config = dict(
    n_layer=9,
    d_model=96,
    n_head=3,
    n_kv_head=3,
    head_dim=32,
    d_mlp=512,
    vocab_size=4096,
    activation='swiglu',
    norm='rmsnorm',
    norm_place='pre',
    norm_eps=1e-05,
    positions='rope',
    rope_base=100000.0,
    rope_fraction=1.0,
    qk_norm=False,
    attn_scale=0.177,
    bias='none',
    tie_embeddings=False,
    parallel_block=False,
    init='uniform',
    init_std_qkv=0.139,
    init_std_o=0.0,
    init_std_up=0.139,
    init_std_down=0.0,
    init_mimetic=0.5,
    optimizer='muon_variant',
    lr=0.00427,
    lr_mult_qkv=0.7,
    beta1=0.95,
    lr_head=0.00626,
    grad_clip=1.0,
    warmup_steps=200,
    schedule='wsd',
    decay_fraction=1.0,
    decay_shape='linear',
    final_lr_fraction=0.05,
    batch_tokens=32768,
    seq_len=1024,
    doc_mask=True,
    train_tokens=152000000,
    steps=4639,
    dataset='wikipedia_en',
)
Each number is 128 + 24 x the weight over its row's rms, rounded and kept within 0 to 255. Layers, rows and columns count from 0. Numbers have three digits each. The size before them is the row's rms in percent of the matrix's.

# layer 4 MLP gate, 512x96, rms 0.177, rows 181-224, columns 0-47
101:078162152140105141116098152138104145132076157100132123117112144134135142100124118152105088153159134113149095154122091153118174137175087107132122
108:135132134107156112154108096131136199119148116129150118124143097123080096105110109151137122133106167158109137143130100159099148103110142143113146
100:111128118145156142152120142120102127143152132118138119116131138158155141104086080113134123114129183108155112124137081146077124136142106147128171
088:166124113121159112094120200112126117157109105116150111112122083110142143159152120129125122121144124170143149154090178168139119123118130115144081
099:149109147133127144096131142094089158147104143123135143154159121110142111164145166116105160148100138145149130123102106149170097133126111107115106
113:132139126122121093149167112155100147115116160122131104141144154140126140091131163114108100131168137097128100153122117120130113139113143141087136
109:121102110104095145134102189164102100098158135111107120103088126097111141157138077113111118132132115130123110121127080151109127126129178109097122
093:139147121095131117151117176101102121126083110169177109104109152150160142130154115136181105099112095128157100118159118161132114116160122109088120
096:139135122127091142118086125170161104130150157123120080125127097088112156082107113161128118179116131132121105135112088136137114119119146136132118
096:094140118104149142147085092114110139112144116133131148092141156119117130102126176176133171155114080148166134131096117120140091146088125146129121
096:126120129152097111125170117138118087087164147147113148132124125141125173115135133102125110126115124142151119109147099129138130087190134166109123
103:145130098120127150079145111152145155141107114126119148160093147136112148169143108166107072096146114135145116118132104121114176133186123105110123
100:103099100112126075114140094138137152156100120143139142146117112128124135161136123099106131147159153164124103149118120123126147123086144165148110
105:130106108108135119137113140135145174149136111152141144120084138116131112096136121105150126157125112114147090086137124194148074111121100098162103
107:105191172130073129104100098155109145129148123145150121101101132145103073135112164155134117132121129113105104149101091118127143118110134081143122
094:120063130137135134133115155163130143131099122152108132139144099132136166143096127150122119074143116095123156148122127101104176090135114130133152
095:128155161133123134132104089121130124095075155113097162110130153083122131118143164157158063142115139118115133148118108141141176143105146139125149
081:099135189116162123116096100172135104101167151107106139098155056097121131148122134130135091119163143165159098118117153132140105130161151140144124
097:148150146087156134136085156155120157099114119128157113130118135141132121093127100121153131149154178126146109103159158140105163157088095116138109
094:155162172169103121115159135114125132129136114106118109132174172150169152090105087131153120162151161100136089080106151162143096146161105128117117
099:154138133138135156122125130068131099143082100142107099121129127158127094095104132136133102143127125170127142157104177138099162125090084131128110
094:113102127125101135117088158115085153102129145143156118132095127121107138099123124152111128112135119111144095098126129172157109087116119142159179
104:126107100134129186128119065163105116170114145088103154177165146162117157161143124122120147123106111131120110114106132098132149086090156129115114
098:101138149120139124133125101108157112155155146109119137097130108172117157113153135152096156144080133145162154118118145129138137092111135135138096
092:131132112142088146099088120122152122134126116118126155107090159129078128167160126130144095118136127152148123110140163103123146084136079163086145
097:147152112154119119119154122129175128103102153105149111138134135102104136121120111113106158163120143133174109091098138166101125151121142164146124
091:141091163136162104102137130091094161159115149117133092120126147142105119145134125096122148114129117132192102144136132123053119134113131144133101
104:099131142130123088121172119122120138114155148098172120155181156138133148156124112177112165121084120126105151181136130138137127093126173147116099
103:131108157133102147120122114103102107114138136156117163131101142124126129152159146155108116143126114110100130081151124173136182125118096148160188
096:157122131101122138140142115134082154130181174121114162137093129132132141154118110152103081121069123074116137103139098159123125104113131115137114
106:124099104123110150105088121127096161137146081144144102159137137148129135123128154119121135189103113135085171113160087102159170142107118129134109
103:120122119094126115069122100126127062118140161149093132126122126148171184105123140133118148145155110183127141114109143128095130129105147121115123
097:108131109118125138084112130122127100122150137092086176159103109132126111166156124118127099093105115115115130108119148150128184097117144138104134
100:166124098145118143125112133127107135107113163125156123172067108129087159170086125141151117120141123155100131119152131120145119141108113154163112
096:149165135081179122141122146124111137124118132107173089174142121135143177125167114132132139096112137126121150136133120086110136103099097136119132
110:104127112127143155097111170117145145142149161121138086165155138127156151089130151150155147138140117156152121175169108106120125080131150145108129
090:184192151138152178162116114156121171154122146149139095116106101139140115142112100103116119129162111152088100138163095106133110139103129143126145
110:079131145162111125120129140080167102096128140120157093088142165172101148182133137129132105162152139137141147142128098151111132111149068109131128
098:109137105138112123139145159087106116122150142123159140134183110140179135140145077140113097157127105149121087135142127134067149153151100097115147
089:130158183124132119097137092162088117123155122089134156117139079121144158129116149145120193148119161145120121128120130090127127137123175120103095
101:106112125087106137110121127097140148097140157119142153153137114119126115170126120105087148110116116152083074152136112171098159158127162103138109
096:119117145118116126177137126129128147130132104143102117173126166147089159105167118129112111121171126165081098099108158107134139123132130118138102
126:169114164169119168086174152128141110109131117109149142110140147138142126145144139119123119151120120170139133144108119111153149087154159157077116
093:146138126140101120120165109109115153126103146104143097100136182163136152130174069117127117101140107151116180193131089090144115164144134099113118
# layer 4 MLP up, 512x96, rms 0.164, rows 181-224, columns 0-47
099:114096134127092112130118141116114133172090140111141136152130113124125143099135121090128104140111100109086092112157143121154144095140168136116099
097:100166126179072126116128142126134156112123139137120132102113135122189153137144151159149124157150143144127207137129127116164124160120104116162141
099:150131143160133155104094115127140097116120119155132156126096149124122144174140135157118081124090126162094128142186130104182102130116121134089149
101:158116157144105165122124114134160090131107154135107116150125109090139147158136133119139151120142122135130110147177134163158159179137136124088154
099:158177108109145126142141136145155135158157174109132128146120098153120153112117082111145185145105161135116088126173137121127116098094147186143142
104:140127132112103065133126116163168137143152162131155116120078156190144127143101143129110143114155121081125143109103100157077132136132101152161133
094:150122142119158114108162125107138103164148114099157101115160128113123134166181163088116161157113127137109125146100150091163140160145127141127101
105:135130126138119126134138158114121128099117109135143089124145109134110091165136096130110117147155083094105123151158171156126092165134122116152106
093:116090146126108127130092118147186124100106127116127102130093145122132164117143121114135143156171114127109105113139153065075102103081121149145105
103:087133138162089148105072153112124079087146180115117118114119164125112145100110123162135150114130097113166171126144109109107125116126095145136139
103:138163100176124143141126121129166132137135115142132129112139130131155144163124090108106107103154151101087148158130145130120165138113192143131056
110:141117122189105149143099105152124120159090147151119088107114147158110137112109125116130132150063131139149148111110096130118084144133102116118129
103:148142160108065063110111115131141129086151170138140111121111114097126119192124145139126110153149158165150112142113142172090113101104105135152114
114:118133147166135124093151178135111140122142121165129116097112156144145110141155125082124166109121079147105177114156154155122175108117121161141124
106:133106140143113081104120145091122145095117093092152099126100141093164118126099123128156109129149148118103095098154096122113129154173110099096128
099:085114121173158122160129128144117156113131149102151119104158115103136070161178121101133130108114125101123145106127156143127114144154106108094135
095:127074132204140150109129148144121128126090135076099122138142120104180164105140127139078103166163148111161111123153112104109091125147125138125110
096:111104109124122150128180136102109124134157127089110106098159083106116121163094132146147120137129121120133116081090086150125143133144143100158102
110:098160115109140106110152147104137128146159139140178126156109120138124178136100144118125107166089116123123166136164129139133128106111123183097127
102:107156138119119077192150101118153134134083148123137104140144097103110116136130144108121157142117106155139103146130157134120067103127114107123142
100:126127128147112167175140138151145142131104127132097136127175120096070138107090156107149149095142144152135127113099139095171125154123126163116124
101:122109124092100157153104125180129133130117127133116136147132113121125116065150116160112118141118147104168178112119127132169088096119109121144147
107:139130135134160153132147166124128124118153109137143131091124116119083160122149127179147141168125113133158116092141113131098102138114121166078128
099:088152160088121142077166137117170126080132102107134137146154160120162089129140107149107102133111110119111152113114119139165153086169123150116117
096:128118098143152138128101124129188110135131174110123120145152101110167173136150133085133107081115147156164091154125106115136161079138103136100095
105:132120126123106160096125119145152127143153132171091146103150133107160131137148140103152153176102143127155138087112080105149140099133120121167098
096:121131069148081126133123134150112098121129135105113156108166146131126176152109173125153141171128145098129167076091131134126134114084121123143120
105:150114109134125122174110127149124145146151130126143114136118117161089141119159152142131151085125148134139174136101107137139055141101103140136135
111:128103108130098177090107148135126111135089134128148116176110081161186130133087144133119109108155097165130140141140098162145158125145135116124101
095:143128141147101140118076155134130124121122137112089097134151106121143136124108123104124152129134107178128099160108145131089111121071158152091155
105:109167133150157152136154131139157111088128108169146135125152095122149133194149128100110112156167155108125106172099102111135099102158109110106143
102:133144140139132155159175091113139124137100133081139115109159142148150165132146106093137063095114100152096135063104158111137117137115145110125137
093:098126110133117106093174117145120109153121131128098148134110107125092147165165126133176191119133122146143182141128123157161164124093174146113120
112:136121139117120159142100096119105133119107140145147107132085139107126102156078134170119114099190114092129133104129151139133136123100150170104122
098:086103104139131140134088114150075132116087136115134079080122155096134140144122114127121194099128112131138105156165107141147159107115161142143135
103:098087170167102098120150134134135083124177170112144147131130147135134111132147093163146163146124124131115118155122168192103164137132135144131120
091:050117132094100108145144111125111126085094122124126129119165144113162117108148133127131136151127079106158118121107173130106145160106146122117134
102:139116133131190130101150142139165133136150122140109123099174142197105137170094110149139128108142125116132087148118118115127158157113129126124104
102:150078160168124123120143140084080121102163157101145113085131105125141197131094146148140100165130105138118110119132151134110133146145102157136115
097:155113137107141122159160114169098096184114121085108123120134107135104139109161107176093102134125131141138146140130151125103083099149127120111097
102:143112114134152096115132141160119163081114099140151129130083128125120146138146116124139142135128156124137128135131120111079094097141166126123117
109:132112168141119119143114111114149166128129117085119149152101151143080130104131133173107154156103111094129149109130116134097147148133096135122151
108:099154136130122095102139140120102138150152094118145089132125126158156158137134103119115130123119157072134148120099084144148156124162125153133133
093:148140162097085122090120128113080108171128139137125131120100121163128117163096127124099108112128146131124186121111141161182107079120104118130116
# layer 4 MLP down (transposed), 512x96, rms 0.137, rows 181-224, columns 0-47
102:099143153123091157087112118126151156115122133102140123105132139092112123107095178080102150106100171154127106141144123128151137115152120124100148
099:099142129093101050164105113121103111156137123117134100118166106143082108170088154071147141123112141110116117122128093109110132134150116113125093
099:119131103156139126123120142160122125119121153175162159103135093094138146107157140146145080128116099144150110079135139115128118138079106093119123
103:138080176103126137131110089151111182115161158119143090140094121109105111111097139136155154124184108133110073149130149127103141162104132100130129
097:179157200127124147125094141102105125135101130107141119122111163117105097147078137099088178104140141107094161114171146121099133137129163153121144
106:119068114098156137130117125114183124196081130118118136102124112122157133147135106149175125149131163113089129135121107155122103131140117099078136
097:098139128124111153106072177148165131125121129111118100121118081150103117121103152061140130103143141141137119136115169139086147130161131129146118
103:093143139137137124135153105164094134148136154150133129137120140135109132115138180131083114138157121131101163147144159115119136112111117134134102
094:091156150153157158144146141120134136118114090121141107137130120128068129202153108095133132104147138150147169091125177156063103133119107135130177
102:173094106109143107102118170165147125137139154125113109162138140119134106160083142101152101139144088130102118128084077138101077075131083140151147
108:120099125116150128163153111135115180144102106102159114109124171157138155107126113109113097137128091162156159123120128129092095105145124109144154
110:135156152166132141125129157117078100124103104115140115110101136123108119141129150125175119149107098143174132112124096140110112124136151116150093
102:113131093125135120115106110115129108138107113186115099150136090114124085178105112140145127146120101124105107127097106163097135118145170129128133
113:123075150154128085147173137089113118170147149166157124156099145117139121153126136107122113126145123123140114109115129155097138155150127151095142
102:153147091119132134095165156173139166123121118164142142120112132143147148153114123092078092106125105120135079151105114137120145139127116155067119
098:174135120122123161138171134153135119110158173124164138127168159140132117123088110164105111142098135141107146152107106125096101086147123154143186
099:112104083128112089119119161133107138112151132115083107162111162131140111135120201150124156106162151151089110081112136101119132129130166133123114
099:086155154129120132161078122114108116120113142109086135122109133102148122163138096086121151111107124182111127130156095142148098118159136201128155
102:125082125164129120114113105112132143126122134176117132127161148109136078119100135106137105112085131125146120095103108116158162089142125118124134
099:099127156138142120140137108180125106133166160159158118104127110141155090125090162085140174116091136145148103102104145147132121095137124116136096
109:096123117129136131114136142134146128163089123141129132082131107129138133124101122087102150142175130161090105137176116090160104106159098163132130
095:169129185119164137137154111087157087155148118174085130137150105134145141124113145110095131105106163071112126153090121136109123164159097119118135
104:088137098138095154084123136125144102146146129107130112094166152134140117111122176137156121148147125099175139116128107119149171128130152093123110
098:117149110149123127132112150103154137176124122118104124131155155081151135103130123159150081128182099109117067129122097157164143131111123116066090
098:106110089106138148188118131090105123159154170172100130099136111106093144150117096108143169150082143129104131165138129089107098133131112118096093
106:110142132119136149157111131131117073173163109132119138127095141133153129121126124118111116131114137138129139179175170132161122178108093165129114
096:117159083154115112139077121126106140095143123134148129133177115116130111106124132152156077146127113159069142103136149148147125110113157131114120
106:104073098093170096160149117114119162132135106100130152130158126106167125086148104154162123142136131134146124122115203114114136108127139125160118
108:163145135156131109129138163139115097131154158135161116167132095128130138133110148160176126195123127077107126123140126154136149165155154158126124
098:124125138128119117142140094137135083094125153151102147158090123097121114130150093113163087134178145156146137076111121107071155089145118129142123
102:112152139133158130141086116156119100118117101151160108125155132143158081062141110114132099136124113130175110108107159061117132108108108089119134
102:127122104139127137105133148150129091106163108166089176108116130132129110146081108128134117150115162143134143072130145118132100109133155143134109
095:132155177161148134177133096126126151136085093135123105105148142102123120113143114170140130144123168099114148129130065135096086176127129139156121
107:156130120119100167117101111160105181074120122086136162134097151134116136168123128146088111092176126114109085117128138127117166159148117111167153
096:112095114123119131126119136064128147079149155101120132104121109112104145122128107132136126090099158107126128120109143130137162099137170129153121
100:142143105114165135105144145126141136087114121103086119134075112149072126127141119111121123129130093165070108153115115155137124139109136132138124
092:119151126106116139138103089097082145096087162117143134107183143164118116092164128167105109144098134132113057126098106123148163154105132125092128
104:104112127188081103123106117125144120135171132154140148124161169155121140104115153182159098125176091114161174135133129156130132140153105124126145
097:122098103095039135121136146126088136109114129105160114161124153115088156095108120134124130150151133147098162166130148147109134148153130107104156
091:115114153146151134160134151147126174140147174143130147125122158145127156132086180110117090149104102163106114140124107154138149115106164132147142
100:120121153142123094158120113120126129129153160136112104123111114145106153114110130144099098105137115109113113146157142113126130115056102126125122
112:149078110138126165146118097135107087119150127097132102091102109115109131120132156150104131114147120157134139108154103117122129144123116140137158
107:103150130166083109132154115091150145177152087142146122101119166142156108128156130125160136143151151118140139125078130129118162107151118169170131
100:113089144084078113146142125130122145119089140138148149156149193146110160131151093117141113110115149127098171076089110084131147146116141109146114